Part of a small language model's weights.
Size: 14 layers, width 96, 3 heads of 32, vocabulary 1024.
Architecture: LayerNorm before each block, learned positions, no biases in attention or MLP.
Each number is 128 + 32 x the weight over its row's rms, rounded and kept within 0 to 255. Layers, rows and columns count from 0. The size above them is the row's rms in percent of the matrix's.

# layer 10 attention query, 96x96, rms 0.197, rows 0-31, columns 0-95
size [104 108  98 104 100 105 105 107 107 101 104 108 102 103  94 104 106 104 106 103 106 105 103 100  98 101  94 104 105  99 110 104]
[[136 134  89  97 125 144  71 186 154  93 160 132 110  73 102 158  51 118 153  93 153 125 100 114 119 168 187 176  84 129 190 141 115  95 169 101  87 138  96 152  67 179  93 108  80 216 148  86 105  53 149 133 120 112 158 121 115 144 117 137 124 130 147 114 152 186 132 110 107 196 103 170 138 161 148 125 134 128 187 135 101 137 127  99 106 147 140 104 151 104 146 121 142 132 131 136]
 [ 96 181 139  90  69  97 129 110  80 154 100 168 184  91 128 144  88 167 112 107 127 130 139 135 135 137  83 175 185  75 157 137 144 160 117 172  92  70 150 172 120 148 121  65 120 134 155 134 144  93 132  96 162 156 139 163 158 118  81 177 125 107  82 125 105 138 128  94  55 132 117  81 143 127  54 166 130 171 110  72  84 151 142 102 150 132 130 138  88 119 173 147 178 109 129 137]
 [ 96 104 140  92 135  78 131 182 180 101 107  94 146 141 102 109 131  66 123 120  95 102 116 177 118 118 165 135 143 159 119 204 158 136  89  89 108 107 147 162  99 119 116  96 116  94 133 139 157  99  95 156 149 125  93 168  95  80 135 190 150 165 123 103 112  93  81 156 152 126 151 124 192 117 133 127 231 121 141 137 142 125 101 110 117 119  91 177  96 153 156  43 124  82 174 138]
 [105  93 144 209  59 151 128  74 179 107 120  89 157 116 129  61  98 132 108 163  89 180  83  93 149 104 107 135  97  84 126 186 149 170 138 111  90 131  90 147 125 156 176  79 130 118 129 127 112 113 140  98 124 168 135  71 128 122 126  92 125 148 121 170  79 107 139  96 134 132 149 110 104  77 160 176 112 133 124 185 121 156 124 173 108 131  85 139 148  85 116 147 129  80 207 149]
 [100 151 144  76 217 185 160 162 126 100 141  84 119 179  77 154 105 196  93 123 164 118 112 140 103 105 127 142 138 113  96  71  95 180 100  70 144 149 115 156 124 153 145 119 122 102 114 194 159 118 110 117 148 130 158  81 104  89 158 191 160 136 110 120  98 137 145 125  88 138  94 119  76 171 128  95  91 156 143 133  87 110 179 144 169 116 104  91 117 173 124  94 178 136 159 153]
 [167 188  91 144  72 149 127  66  95 161  44 124 158 122 145 139 141 101 132 103 134 138 137 131 129 154 156  86 191 112 154  98 115 140 113  69 145  97 118 142  82  91 163  79 117 108 161 131 214 162 136 146 111 139 119 103 152 118 121 180 136 158 105 162 160 106 120  93 191  86 139 116 123 157 146  63 144  77 134 115 127 142 113 148 117 109 216  92 165 155 105 126 161 117 143 102]
 [150 139  79 156 132 101 167  68 157 151 155 132 114  61 162 177 122 125 173  88 159  52 123 116  82 158 160 132 101 133 154 126  85 128 114 112 153  95  86 162 196 155 100 129 132 108 138 108 119 138 163  86 134 143 164 184 170  87 141  95 128 131  72 125  92 104 105 125 118 122 124 148 148 202 187 114 153 138  83 145 118 105 181  99 202  91  96 100 120 146  99 119 104 116 175 126]
 [148 139 178  93 145 149 101 124 109 110  89 107 177  91 106  73 184  90 134 173  96 112 197 128 182 155 182 167 132  82 127 106 122 129 163 128 158 174 147 117 117 100  89  95 102 142 142 177 170 126  86 154 108  81 147 105 146 124 167  76 172  73 145  87 105 113 150 122 165 142 143 165 140 181 157 145 136 181 125 111 110  82 131 140 123 108  86 155 158 112 151 155 172  66 158  82]
 [154 133 116 124 112 207  93  96  75 158 128 128  82 136 141 179 126 157 144 102  58 104 165 211 104  64 125 177 181  68 144 120 158 163 200 144 138 102 128 159 130 116 118 154 146 184 131 129 126 131  97 131 141  71 103 136 125 104 172 101  98 152  78 164 186 114  89 166 105 110 142 159  95  93 135 152 132 125 148 140 110 131 103 127 110 138  75 104 164 176 158 101 136 110 148 148]
 [ 87 196 150 138 181 174 126 136 144 120 156 146 100 105  96 113 108 143 150 155 107 128 182 153 164 161 107 176 139 168 177 116 110 116  90  61  80  77  53 132 158 165 124 119 125 140 112 153 155 135  88 114 147 187 157 135 148 187  90 111  80 133 140 123 139 178  78 161 104 126 163 109 147  98 146  87 166 164 138 134 141 194 105 128 122 196 126 127 155 106  83 145 162 170 140 102]
 [148 106 144 107 123 163 149 117 121 134 112 124 152 114 118 141  81 125  85 110 105 169 103 153 136 191 129 183  83 153 108  95 124 121 127 168 130 100 125 138 168 214 170 124 201 124  90 115 158 128  98 106 131  49 132  94 116 159 151 184 113 128 130 153 110  61 108 127  95 132 119 167 128 129 148  78 108 149 130  98 198 174  81 139 231  87 130 101 102  93 137 118 122 104 155 105]
 [103 119 108 145 119 128 174  74 130 100 169  73 145 158 121 105  99  88 140  88 108  82 174 108 102 132 119 127 119 132 157 139 101 143  47 154 130 147 116  73  71 148 101 101 131 143  83 104 152 151  66 168 119 117 112 139 154 174 171 168 128 177 169 142 113 124 210  97 131 114  94 140 173  82  60 183 127 130 111 104 147 114 140  71 114 125  99 141 174 126 127 135 162 166 123 194]
 [123 122 167 119 159 151  68  64  84 156 116 149 126 193 112  95 134 140 159 140 134 168 122 120  98 154 181 187  66 126 110 118 102 115  98 115 138  97 138 100 113 141 124 119  97 147 108  76 198 120 173  84 183 179  83  99  84  62 134  77 132 104 145 133 107 147 130 155 144 121 124 124 150 137 127 170 142 122  89 159 138 230 106 102 131 122 108 124 130 143 120 179 113  73 107 172]
 [145 165 123 136 120 126 139  99 117 181  68 108  77 128 135 136 143 100 136 104 176  87 119 125  97 113  87 143  85 204 129 106 142  89 118  95 144 151 128 109 120 120 162 160 130 132 132 159 131 133 118 169 148  87 119 159 140 117 126 149 162 194  78  53  48 112 132  85  90 173 171 112  87 118 133 131 158 138 161  97 135 189 121 138  86 106 117  82 133  75 193 155 143  57 154 158]
 [116 139  91 107 101 146 174 129 158  92 143  68 171 131  47 103 169  98 136  94 167 103 116 101 107 151 124 139 184 189 103 132 133  84 139 161 108 114  75 193 125 126  46 171 126 151 132 171 101  71 129 105  85 104 170 127 120  73 106 126 129  97 143 186 166  80 142 120 184  89 167 114 121 117  82 171 153 144 100 147 127 155 114 139  98 149 142  66 151 130 124 112 124 120 119 115]
 [121 104 143 157 186 160 141 127 159 129  87 180 123 175 127 177 153 109 121 141 175 157 137 114  65 128 123 123 125 117 174 139 173 154 170 138 181  76 118 131 161 151  46 149 145 110 152 122 161 107 103  85 202 120 181 133  82 193 133 103 146  98 131 100  84 111 115 123 120  93  83 122 147 127  90 180  97  96 129 147  84 103 136 136  96 135 172 154 140  55 106 106 134 110 174  86]
 [140 124 130  78  74 100 142 142 119 113 124 129 147 115  48  97  85 145 161 136 148  95  98 115 121 112 100 106 139 186  79 107 106 178 171 130 144 119 141 116  83 110 140  80 157 111 165 127 168 156 142 155 174 102 123 140 201 138 142 148 110 118 155 136 142 146  91 121 145 133 155 236 110 143 168 142 100  92 190 114  61 192 150 130 114  95 118 187 143 124 118  81  84 159 131 152]
 [134 146  88 114 133 144 161  71 142 104 166  91 127 125 185 136 113 106  74 116 118 156 120 123  88 109 156 137 116 168 109 142 132 141 165  90 167 161 156 119 103 136 136 190 125 135 109  77  97 137 140 177 177 166 128  60 152 150 132 112 100 131 144 145 129 119 113 177 161 140 163 129 149 176 171 156  99 160 134  86 144 119 133  87  11 178 132 157  63 106 159 137 194 104  91 154]
 [151 167 186 221  80 163 151 151 151 126 161 180 161 128 123  77 156 173 148 163 171 113 147  84 117  98 153 183  96 131 134 164 140 108  61  92 141 144 168 149 118 213 123 149 147 113 122 145 134  95 156  97 122  67 109 152 106 155 214 145 138 138  73 138 139 171 120 131 181 129 112 141 106 134 109 129 129 149 118 144 123 124 124 131  96 143 172 132  73 150 109  91 144 149  84 147]
 [131 112 140 158 175  77  78 124 115 106 151  75 108 123 142 125 138 126 100 124 106  89 117  73 110  88 175 164 125 123 145 143 130 148 145 175 117  82 143 141 104 160 149 171 108  41 137 142  97 120 125 128 112 154 122 129 135 130 130 144 132  81 117 123 185 201  99 100 113 106 109 144 100 117 134 164 173  78 134 122 153 162 141  93 180  59 155  97 152  67  74 127 210  82  80 164]
 [122 134 126 185 114 139 103 146 128 104  90 115 111 132 114 130 135 145 102 114 168 138  84 154 195 182 202 141 212  97 142  85  70 110  98 160 133 184 129 148 150  98 167 148 124 146 159 131 145 133 148  79 160 217 134 133 143 164 132 146 115 142 116 115 130  98 104 141 115  93 103 138 121 114  42 118  82 160 126  81 174 107 141 113  83 124  96 168 157 140 111 130  71 112 145 195]
 [185 106 148 210 122 126 185 147  91 160 155 107  94 135 156 142 120 146 125 131 159 161 105 147 155 154 155 127 144 115 204 119 116 127 147 158  97 163  95 147 185 157  89  85 183  81 136 125 163 118 154 142  97  63 114 145 138 100 161 115 161 146 128 144 128 165 125 145 144 124 142  91 104 103 189 185 107 102 172  83 171 135 143  93  92 130  85 179 155 137  81 187 131 134  63 134]
 [117 139 179 137 176 103 112  89  78 114 110 164  76 122 104 135  99 142 246 135 111  99 103 114 109 136 153 130  87 162 125 120 140 158 141 148  93 145 129 111 160 101 173 110 128 112 183  88 103  84  91 124 139 140  90  85 127 131  93 144 173 111 166 146 151 121 113 101 134 119 186  24 113 124  96 123 122 179  74 101 109  81 110  66 117  83 140 150 148 108 147 106 106 123 169 126]
 [156 159 125 172 209 147  85  88 124 160 138 130  98 146  77 198 124 144  79 172 175  83 110 154 113 171 125 119 140 117  96 102 117 147 113 143  69 118 100  87 125 145 121 112 177 133 139  93 133 122 130  97  97 110 173 142 164 183 110 115  92 148 203 208  71 136 180 146 183 117 131 133 103 161 116 119 191 104 105 125 119 117 137 136  85  99 121 110  90 174 125  86 139 121 113 109]
 [131 118 139 171  92 185 127 157  94 123 117 103 125  77 118 114  88 192 134  96 167 126  50 144 150 115 149 185 129 167 193 136 137 143 172 120 148 132 147 113 116 129 113 136 127 118  98 155 121 114 127  95 155 139 102 168 109 145 172  85 180 125 165 134 125  73  85 140 165  80 109  68 177 124  77 102 108 123 122 118  69 124 149 121  95  62 141  79 168 151 135 140 191 196 147 109]
 [125 143  62  60 133 132 171 144 164 115 117 151  68 143 117 111 154 146  98 174 141 129  97  83 171 108 144  97  39 162  99  88 127 113 109  84  81  77 152 122 134 125 140 115 131 129 140  70 157  95 140 169 136  98  58 186 127 150 124  92 146  81 103 130 128  76 124 120  95 137 147  80 107 113 108  96 116 102 130 152 185  99 163 132 172 143 136 161 194 115 140 141 183 112 102 160]
 [110 101 117 127 119 158 159 115 157 149 127 107 147 134 148 139 123  63 112 190 152  82 170  57  66 141 197 115 151 137 155  99 157 124 174 117 112  87 183 155  88 129 120  67 109 135  90 151 122 115 139  63 127 142  73 101 167 141 178 166 104 116 141 163 123 137 127 128 145 171 103  91  91 128  92 115 104 158 170 108 123 133 157 162 126 145 102 163 164  78 166 198  98 187 150 103]
 [141 124 100 158  94 167  74 161  92 123 130 144 148 165  78 108 129 141  85 169 126 195 165 164 148 138 130 146 112  92 116 154 142 141 144 138 127 106 142  58 118 141  95  86 181 113 111 131  39  89 111 101 172 197 144 119 118  69 109 120 164 150 166 122  97 110 127 159  97 129 165  94 160 162 130 136 151 146 175 103 138  89 152 145 138  84 112  86 162 161  61 101 157 101  89 183]
 [142 156 155 155 137  89 128 113  81  51 141 122 133 148  92 194 148 131 121 156  97 116  56 128 156 133 150 128 150 131 102 154 134 109 139  76 121  99 185 116 103 107  66 101 134 141 122 134 140 182 158  71 102  92 201 114 152  74 153  93 138 137 147 119 138 186 127 112  34 129 130 147 117 108  94  68  99 119 113 132 173 134 171 135 107 144 144  76  95  99 146 139 166 134 191 132]
 [164 180  66 101 154 157 134 128 123 101 168 137  94 134 129  77  99 149 150  89  43 115 150  86 136 206 133 207 146  90 109 160 119 101 110 140 139  90 158 107 101 102 166 153  96 117 179 115 118 123 117 103 168  91 139  82 122 137  95  94 105 158  67  73 115 126 158 139 152  94  68 121 107 134 126 192  82 106 153  92 118 102 141 164 164 100 159 137 136  73 136 123 121 130 160 123]
 [ 86 175  58 153 117  96 139 145 164 139  82 125 121 117  97 169 162  96 123 157 130 134 169  98 148 143 124 160 102 157 136 181 105 194 122 108 109 203 171 119 120 151 151 101 179 156 174 113 185 151  73 128 120  97 134 118 138 146 145 138 134  70 131 104 138 125 115 170 107  75 182 125  93 114 155 167 140 167 107 101 108 134 133 151 123 149 150  35 112 172  98 170 106 193 127 151]
 [126 119 116 124 110  72 121 132 107 113 155 154  81 124 115 136  98 169 146 123 141 167 174 131 106  96 178 136 167 143 114  94 126  96 120 127 114 134  92 150 154 149  65 106 131 154 101 217 141 102 112 170  98 143 131  80 102 187  86 125 117 103  57 132 106 104  90 157 123 157 133 163  56 100 119 117 165 113  60 114 120 109 205 143 139  38 181 146 141 119 163 130 156 143 158 153]]
# layer 10 attention key, 96x96, rms 0.209, rows 0-31, columns 0-95
size [103 104 103 106 107 112 110 111 111  98 109 105 105 105  99 108 107 102 107 107 100  99 107 105 107  98 104 100 106  99  98 109]
[[145 129 101 111 135 125  77 157 176 102 115 134  99 154 122 117  57 142 107 125 169  66 174 117 155 109 164 152 104  99 152 103 135 153 127 143 121  74  97 129  47 143 103 116 107 207 195  84  91  46 137 145  99 148 138 133  96 150 120 103 106 123 129 108 119 147 130 113 109 188 106 150 156 150 130  72 103 119 140 115 158 171 138 120 130  97  99  46  78 128 103 101 120 149 184  92]
 [102 135 147  95  68  56 174 120  77 133 143 133 118  96 163 118 108 127 127 186 127 103 149 159 102 111  87 158 169 122 152 172 181 151  98 134 124  96 127 102 100 165 111 111 158 155 144 136 168  81  91  98 135 133 161 106  88  63  83 168 101 169  85 133 103 108 115  91 114 145 135 109 101 133  87  87 158 163  98  35 105 123 148 122 165 152 150 184  80 149 155 122 180 155 105 155]
 [116 126 152 119 123  85 122 213 173  65 125 124 146 192 130 124 147 129 116 117 116 145 107 166  92 150 158  94 114 119 140 115 146 153  67 133 155 142 179 149 107 140  87 136 147 113 163 154 130 113  73 187 154 154  82 135  98  81 162 158 125 168 111 118  58  89 114 135 162 132 156 117 161  69 134 113 173  54 123 121 111 119 132  54 114 181  92  94 116 181 154 115 104 133 180 113]
 [141  99 107 155 114 113 202 106 157 101  99 128 162 149 110  82  66 109 132 135  91 201  83 135  72 107 142 154 116 116 112 186 112 141 131 135  92 145 126 184 120 110 128 118 143 144 105 127 118 119 103  77 118 201 222  86 111 136 118  88 121 155 143 157  81 120 123  82 122 153 141 120 116 127 161 167 138  86 195 180 174 135 151 187 121 138 128 127 175  97 130  96 139  95 129 182]
 [130 167 113  88 182 126 125 153 104 153  97  57 152 133  87 138 139 175 111 162 163 107  96 136 153 133 123 181 144 147 133  88 151 183 160 113 163 119 104 160 116 141 133 177 136 110  82 196 144 151 142 127 180 118 149  66  99 128 132 162 219 154 122 130 162 162 163  91 105 108  98 150  86 136 153 130  87 122 167  91  83 109 154 148 200 142  73 121 117 133  88  85 128 118 180 130]
 [177 203  85 166  56 135 149 123 154 171  54  99 129 125 127 149 162  89 142 127 134 151 129 130 118 181 153  62 184 176 150 106 147 121  66 105 145 141  86 108  77 115 140 112  87 105 147 141 148 144 130 102 124 145  72 108 204 147 125 147  91 134 117 215 157 121 124  80 111 103 147  99 125 114 125  91 166 101 135 121 130 137 120 139 130 115 165  91 114 153  97 112 168  83 121  79]
 [147 101  92 156 150 147 135  85 143 186 159 159 111  89 170 164 166 121 163 114 133  87 109 106 153 156 124 140 125 140 171 123 109 124 106  89 137 111 125 168 145 150  91  90 148  95 104 139  97 129 113  84 140 200 118 173 148 125 152 113 173  89  92 155 117 142  88  83 171 168 148 181 179 160 171 101 128 135 128 116 154  68 163  87 196  94 108  99  91 164 119 205 113 155 192 146]
 [146 105 162 151 128 146 158 162  90 133  85 105 166 126 120  91 104 101 132 146 120 123 162 141 176 145 208 122 165 130 150 107  61 122 126 129 133 106 148 129  97 145 121 106  71 168 143 162 106 157 110 120  98 123 172  84 156 115 161 132 200  70  87  46 139 124 144 155 122 136 105 100 106 210 179 188 145 118 106 178 114 112 106 107 136 147 129 114 128 177 200 154 147 106  76 113]
 [ 77 120 117 165 164 189  90  96  95  73  72 149  40 103  77 127 117 141 135 101 105 120 144 213  87 111 137 121 151  41 120 106 169 127 172 149 135 132 107 165 140 126  82 135  76 162 125 128 120 141 111 132 188 110 114 155 146  78 142 146  98 121  43 178 169 109  99 137 126 121 120 102 109 157 145 121 105 132 143 124 132 146  88 149 134  91  98  92 111 141 124 117 109 112 120 186]
 [ 82 145  68 107 157 188 184 118 157 104  92 148 118  84 164  34 119 120 116 121 159 141 155 119 174 154  91 161 138 109 146  96 133 144  93  82 119  78  74 120  66 111 122 185 153 140 126 124 142 114 137 110 112 135 195 150  91 148 106 136  71 144 150 139 149 215 104 131 103 110 206  96 149 104 121 129 132 117  68 110 124 156  81 129 124 145  89 109 131 124 101 138 112 162 105 135]
 [131  62 138  87 131 147 152 133  97 157  92  98 153 164 112 124 106 143  61  48 137 186 152 196 136 172 167 182  89 170  93 146 110 149 120 104  84 138 135 163 142 177 120 154 177 104 126 102 115 136  92  96  90  65 107 100 143 159 107 151 106 141 146 177 129 122 112 130 128 132 138 131 117 154 133 111  82 110  95 100 201 107 112 138 175  96 154 164  99 123 129 165 115  81 187 171]
 [136 127 148  98 130 125 163 104 117  97 217 124 127  95  97 114 126 130 158  80 167  98 100  99 125 141 190 120 107 118 182 117 103  95 109 161 167  93 117  89  73  82  95  98 148 127 105 186 141 196  28 134 109 114 113 146 197 188  89 142 113 148 117 113 102 127 167 109 128 113 144 120 149 109  99 160  88 134 125 101 171 156  93 137  95 153  72 133 132 127  73 129 124 119 128 181]
 [112 170 150  98 161 136  90  87 152 145 116 125 123 109 149  93  83 204 161 129 153 168 104 115 100 188 147 142  76 101 162 160 114 153  98 108 174 126 147  79 141 164 146 114 167 129  86 118 191  97 113 123 170 131 127  75 129  87 122  61 112 126 171 155 126 145 116 128 138 165  86  91 164 190 141 181 149 126  92 168 143 156  95  89 107 115 114 100 103  95 157 152 100  43  98 138]
 [170 167 145 131  85 185 141  78  74 146  81 140  35 159 172 118 153 129 130 140 152 144 166 111 111 139 124 119  98 200 109 116 134 114  71 119 120 153 131 110 124 115  92 152 123 125 107 123  81  98 152 115 156  86 113 123 202 141  91 139 161 190 149  30 122 104 157 118 120 199 133 127 145  96 139 171 119 126 119  91 103 176 142 134 114 152  86 124  93 136 148 117 136  81 164 155]
 [125 111 151 137 118 121 122 127 169  90  77 109 133 163 116 107 172 134 137 154 185  80  99 156 110 115  76 139 127 196  94 156  82  77 141 164 165 129  67 164  90 138  71 168  92 152 125 135 107 122  72 129  67  92 137 119 123 152 145 113 161 101 116 171 140  81 132 117 176 105 175 151 195 108 110 194 168 159 112 113 137 119 104 131 139 185 159  79 158 110 124 102 157  94 172 101]
 [149 110 139 126 158 122 151 120 146 103  91 172 129 137 146 228  98  72  94 137 137 138 105  87 165 150 151  92  77 128 136 133 127 163 129 117 153  63 155 123 109 105  49 177 109  79 118 151 195  97 151  82 106 153 127 152 122 133 111 158 119 105  57 146 137 107  44 168 106 156 122  88 119 118 124 191 113 119 148  94  89 117 117 111 133 144 174 126 162  87 121  81  95 127 140  92]
 [144 136 108 128  70  97 133 152 136 111 160  96 166 114 120 126  93 183 152 139 122 130 107 111 113 139  93  81  94 126  95  51 105 216 111 116 151 140 114 161 142 129 142 103 101 135 200 120 156 136 108  93 143  90 135 113 172 132  76 133 129 111 122 108 135 151  81 125 187 172 191 197  97 149 117 161  87 130 197 148  91 211 150 129 129  86 116 170 100 158  84 118 143 129 118 105]
 [108 143 147 100 154 122 194  99 144 119 162 128  79 177 158 118 155 137 112 141 116 135 149 160  86 130 197 140 122 150 122 109 168 145 175  79 161 107 152 145 136 142 135 134  95 105 110 122 127 162 171 133 134 227  90 100 126 182 115 106  89 154 143 120 139 127 112 156 129 131 162 159 193 175 176 146  69 184 136  70 119 105 126 126  35 157 132 110 135 128  87 110 172  78  97 114]
 [186 148 218 112 117 114 178 160 152  89 125 144 120 160 142 100 130 130 157 154 136 118 143 114 139 139 135 170 134 105 168 157 117 129 106  93  96 150 131 117 106 189 143 127 170  65 161 149 117  90 144  93 105  99  81 183 125 116 149 117 177 108 105 201 128 153 136 159 144 130  95 194  91 147 110 159 134 120 145 123 120 118 164 147  81 140 168  53  92  77 120  88 107 130  71 198]
 [165 185 108 137 149  82 129 112 109 152 171  92 126 133 155 141 124 119  56 106  97  95 133  73  55 119 159 115 106  70 110 161 144 146 150 143 103 111 143 115 155 150 153 196  97 119 213 176 135 119 121 136 105  95 145 143 100 146 111 150 171 129  95 112 148 135  50  75 129 113  83  92 160  88 180 102 165 109 111 155 129 130  83  94 140  99 160  92 123  90  55 126 140 128 133 151]
 [142 138 130 155 157  88 112 125 127 117  83 142 115 153  65 104 140 125 129  95 138 119  83 111 119 146 160 217 160  97 169 146 104  70  89 133 207 181 137 115 140  92 185 128 175  80 186 112 130 107 156 129 130 196 131  88 164 198 100 144 114 113 138 139 129 102  98 103 105 114  95 177 123  82 110 119 159 200 145 108 104 122 128 158 142 123  98 167 126 181 145 163 101 167 122 117]
 [166  75  86 175 183 162 206 107 110 146 121 145  90 119 146 130 122 148  82  98 112 104 108  90 158 186 104 108 110 123 136 170 151  94 174 180  68 154  56 121 166 143  80  86 142  69 152 154 213 106 147 166 112  95 116  73 135 106 181 113 138 137 118 111 112 128 116 127 127 156 137 127 125 155 135 105 143 114 138 120 169 146 152 117  88 154 117 169 143 168  76 118 122 136  72 113]
 [105 172 177 108 162 113 146 120 104 118 125 130  66 116 154 106 131 113 207 152 136 118  72 101 139 109 158 101 143 128 124  72 158 115 162 122 102 169 142 142 140 146 144 141 153 143 179  68 114  53 136 198  81 174 151  93 180 117 158 171 163 130 167 125 120 111  67 133  75 108 183  51 106 146 120 150  96 165 106 138 139 110 139 156 160 118 161 163 117 144  97 102 100 100 167 134]
 [125  78  99 185 169 146  74 154 101 182 139  76  79 139  89 150 154 181 141 136 160  92  95 106 118 150 132 132 173 119 106  98 143 163  81  90 103  69 127 125 135 125 117 144 100 142 140  84 168 127 112 131  63 125 110 146 146 172 112 102 139 196 169 160  89 161 123 116 108 128 143 137  60 153 180 164 150  98 169  91 166  64 100 103  86 166 146 110 120  82 151 144 116 158  99 101]
 [124 146 107 144 123 114 153 147  95 139  83 167 119  54 138 123 129 158 126  76 153 113  61 107 123 123 144 125 142 176 152 196 109 197 156 157 154 121 129 119 143 182  97 114  91 140 139 179 119  97 126 129 112 121  91 115  94 147 155 132 200 189 192 140  80  85 128 174 125 117  85 114 117 144 115 114  84 147 110 169 130 133 121 204 126 113 150  83 160 150 156 135 181 205 108 143]
 [130 107 126  93 132  78 193 141 148 124 129 129 117 165 125 110 153 196 137 104  98 125 160  83 166 154 146 136 101 188 104  67  90 109 139 154  97 118 120 112  87 134 158 158 140 122  74  93 150  82 150 191 179  82 113 172 174 146  83  56 132 116 119 123 121 133 114 161 125 121 168  59  99  56 129  58 131 100 152 160 131 141 158 160 147 128 160 119 155 117 102 190 119  98 129 124]
 [ 81 113  91 143 111 156 119 100 140  89 125 127 166 142 140 129 106  88 132 153 137  42 127 121  18 135 233 107 163 149 125 156 137 139 173 111  68 139 172 139  93 171 146 112 169 164 120 164 151 128 134  66 107 115 103 135 194 139 156  66 141 127 122 142 126  96 168 150 127 154 129  89 112 110 102 127 142 127 148 106 144 148 181 122 146 125 118 156 116 110 108 113 115 175 108  59]
 [128 134 122  97 139 140 136 120 155 155 139 155 124 163  89 148 152 126 161 185 129 209 157 173 134 142 108 167 144 104 103 191 116 145 101 186 137 152 156  45  90 148 145 104 161 118 110 149  51 182 129 166 115 122 120 142  61 136 131 133 138 142 144 138 139 102  82 100 112 188 149  54 103 176 147 146 148 120 180  89 115 131 162 175 107  84  92  94 156 130  79 133 160 158 138 152]
 [119 163 173 162 160  96 153 130  97  33  93 106 163 148 145 208 153 127 137 160 107 122 146 116 184 130 139 106 171 177  89 153 173  95 155  77 137  82 161 105 135 104 125 104 173 135 129 150 174 157 144 114  97  99 152  72 108  90  96 114 125 141 126 138 130 195 145 106 104 127 106 170 123 116 131 137 155 123 132 141 191 113 153 151  90  77 120 101 111 128 162 179 157 171 201 144]
 [107 139  73  93 144 206 111 143 114 116 176 159 152 105 160 116  60 182 130 132  58  79 178 115 134 154 185 133 165 153 162 145 158 102  47 167 162 128 140 111 127  62 129 175 157 117 135 130  85 149 148 119 148 118 127  98 112 113 176 105 187 143 106 119 120 144 102 123 149  71 100 130 114 110 125 168 118 137 122  87 156 123 115 191 165 118 210 163 148 131 118 133 115 110 123 132]
 [121 133 121 144 110  85 106 116 126  94  77  93 129 144  94  94 149 107 146 124 161 173 131 115 183 139 121 121  92 156 119 182 171 161  90 132 115 136  90 120 154 141 128 180 115 151 115 123 192 159 140 110 111 147 179 155 142 144 135 126 124  26 129  94  90 116  98  99 162 104 138 130  46 127  98 139  80 187 126  70 121 133  82 162 129 150 110  42 125 163 122 209 110 150 109 124]
 [145 157  40 109 102 101 110 127 125 103 201 112  92 148 148  77 145 152 102 107 175 157 120 114 131  79 183 140 191 116 143  77 131 161 161 165 108 179 107 115 167 135  95  93 101 136  49 128 160 118 120 140 102 125 147  83 110 168 105 112 171 122  53 155 152 134  88 156 110 127 139 193  74  96 150 101 179 110  93 121 126 142 145 123 109 104 160 139 107 115 187 143 103 124 145 148]]
# layer 10 attention value, 96x96, rms 0.238, rows 0-3, columns 0-95
size [100  97 101  99]
[[149 179 115 132 150 129 167 136 127 107  94 135 103  99 130 117  55 137 133  59 143 142 102 122 127  95 110 152 106  86 160 120 109 123 191 111 172  85 149 126 153 181 124 117 136  58  91  65 131 108 107 127 120 138  89 115 166  79  72 132 152 154 127 141 150  84 187  93 133 110 169  91 108  92  82 120 179  98 135 118 125 149 123  48 171 134 148 103 145 136 177 120 135 206  78 131]
 [110  91 158 177 127 103 119 132  82 153 180  85 179 120 149  84 120 119 167 136 165 103 127 139 147 136 136 198 122  98 103 123 137  85 120  94 141 136  87 105 114 152  94 103 161 119 123 118 127 157  77  80 163 141 116 106  95 114 177 113 188  82 155 164 135  90 147 142 114 123 192  51 133 131 149 101 161 158 152  86  80 162  70  96  47  86 153 122 138 117  88 133 153 141 117 185]
 [ 75 152 119 118 165 140 135 109  84  88 120 142 118  88 139 160 106 235 158 159 139 194  81 124 152 208 146 132 122  93 101 127 123 137 120 118  96  99 139 128  67 113 165 149 150 124 107  87 164 107 155 144  84 151 164 154  96 120 149 145 171  93 103 198 139  84  85 141 115  96 129 156 138 157 144  64 171 157 118 177 156 149 132 133 179 148 128 111 145 150 101 128 123 114  56 108]
 [136 181 145 165 148 134 151 113  84 151 147 104 119 165 123  84 128 124 134 179 199 133 143 170 138 122 126 102 103 155 100 105 108 127 143 168  76  62 220 110 111 104  85  94  98 131 161  94 108 177 166  91  85 184 129 127 110  90 106 158 102  95  91 153  84 125 113 147 173  93 124 132 102 135 140 161 167 134  91 105 180 134  82 141 174 140 156 165 114 121  58 133 126  84 112 172]]
# layer 10 attention output (transposed), 96x96, rms 0.216, rows 0-3, columns 0-95
size [ 94  92  99  90]
[[112 134 172 116 102 138 124 134 106 122 171  98 126 172 164 163  87 110 126 107  43 113  77 110 122 165 119 125 170 158  80 151 110 163 115 102 228 141  57 116 111 123  63 149 120 128 175 123  95 157 125 177 108 152 162  88  98 166 152  47 143 102  69 124 125 119 186 138  84 154 163 168 126 160 119 170 148 117 106  96 130 125 125 144 152 124 129  85 165 128 135 132  89 102 133 105]
 [131 140 106  78 141 111 148 120 125 103 121 122 106 151 119 158 129  81 138 140  83 174 150 146  87 129 109  42 126 120  91 137 143  72 145  46 131  75 131 168 137 173 141 155 123  91 124 107  62 124 166 171 167  66 168 114  77 151 141 132  59 165 115  83 150 110 110 145 129 167 136 182 160 141 134 120  93 132  80 118 180 118 153 119 113 163 156 129 109 119 103 102 111 141 217 138]
 [109  75 134 116  97  91 175  31 161  87  97  94 100 113 158 102  54  79  78 118 127 127 192 119 115 101 105 126 136 184 157 111 137  95  97 160 151 165 108 145 101 112 105  93 112 154 107 125  78 120 115 196  93 106 140 126 133 134 134 155 164 173  88  98 129 169 125  83 161  91  95 113 148 165 123  90  82 141 168 128 125 144 122  64 125 175 101 149 135 104 133  71 150 127 111 108]
 [130 131 103 104 144 190 126 167 117 139 156 108 100 100 122  92 144  79 181 142 101  81 128 187 122  66 117  86 108 186  85 173 127 164  64  92 113 116  99 147 162 110 135 151 131 147  67 122  82 122 119 193 134 181 130 192 154 159 134 168 128 101 124 144 138 144 108 149  96  65 124 134 170 159 122  63 136 161 172 112 131 138 128 208 112 131 110 158 123 111  97 131 133 184 107 122]]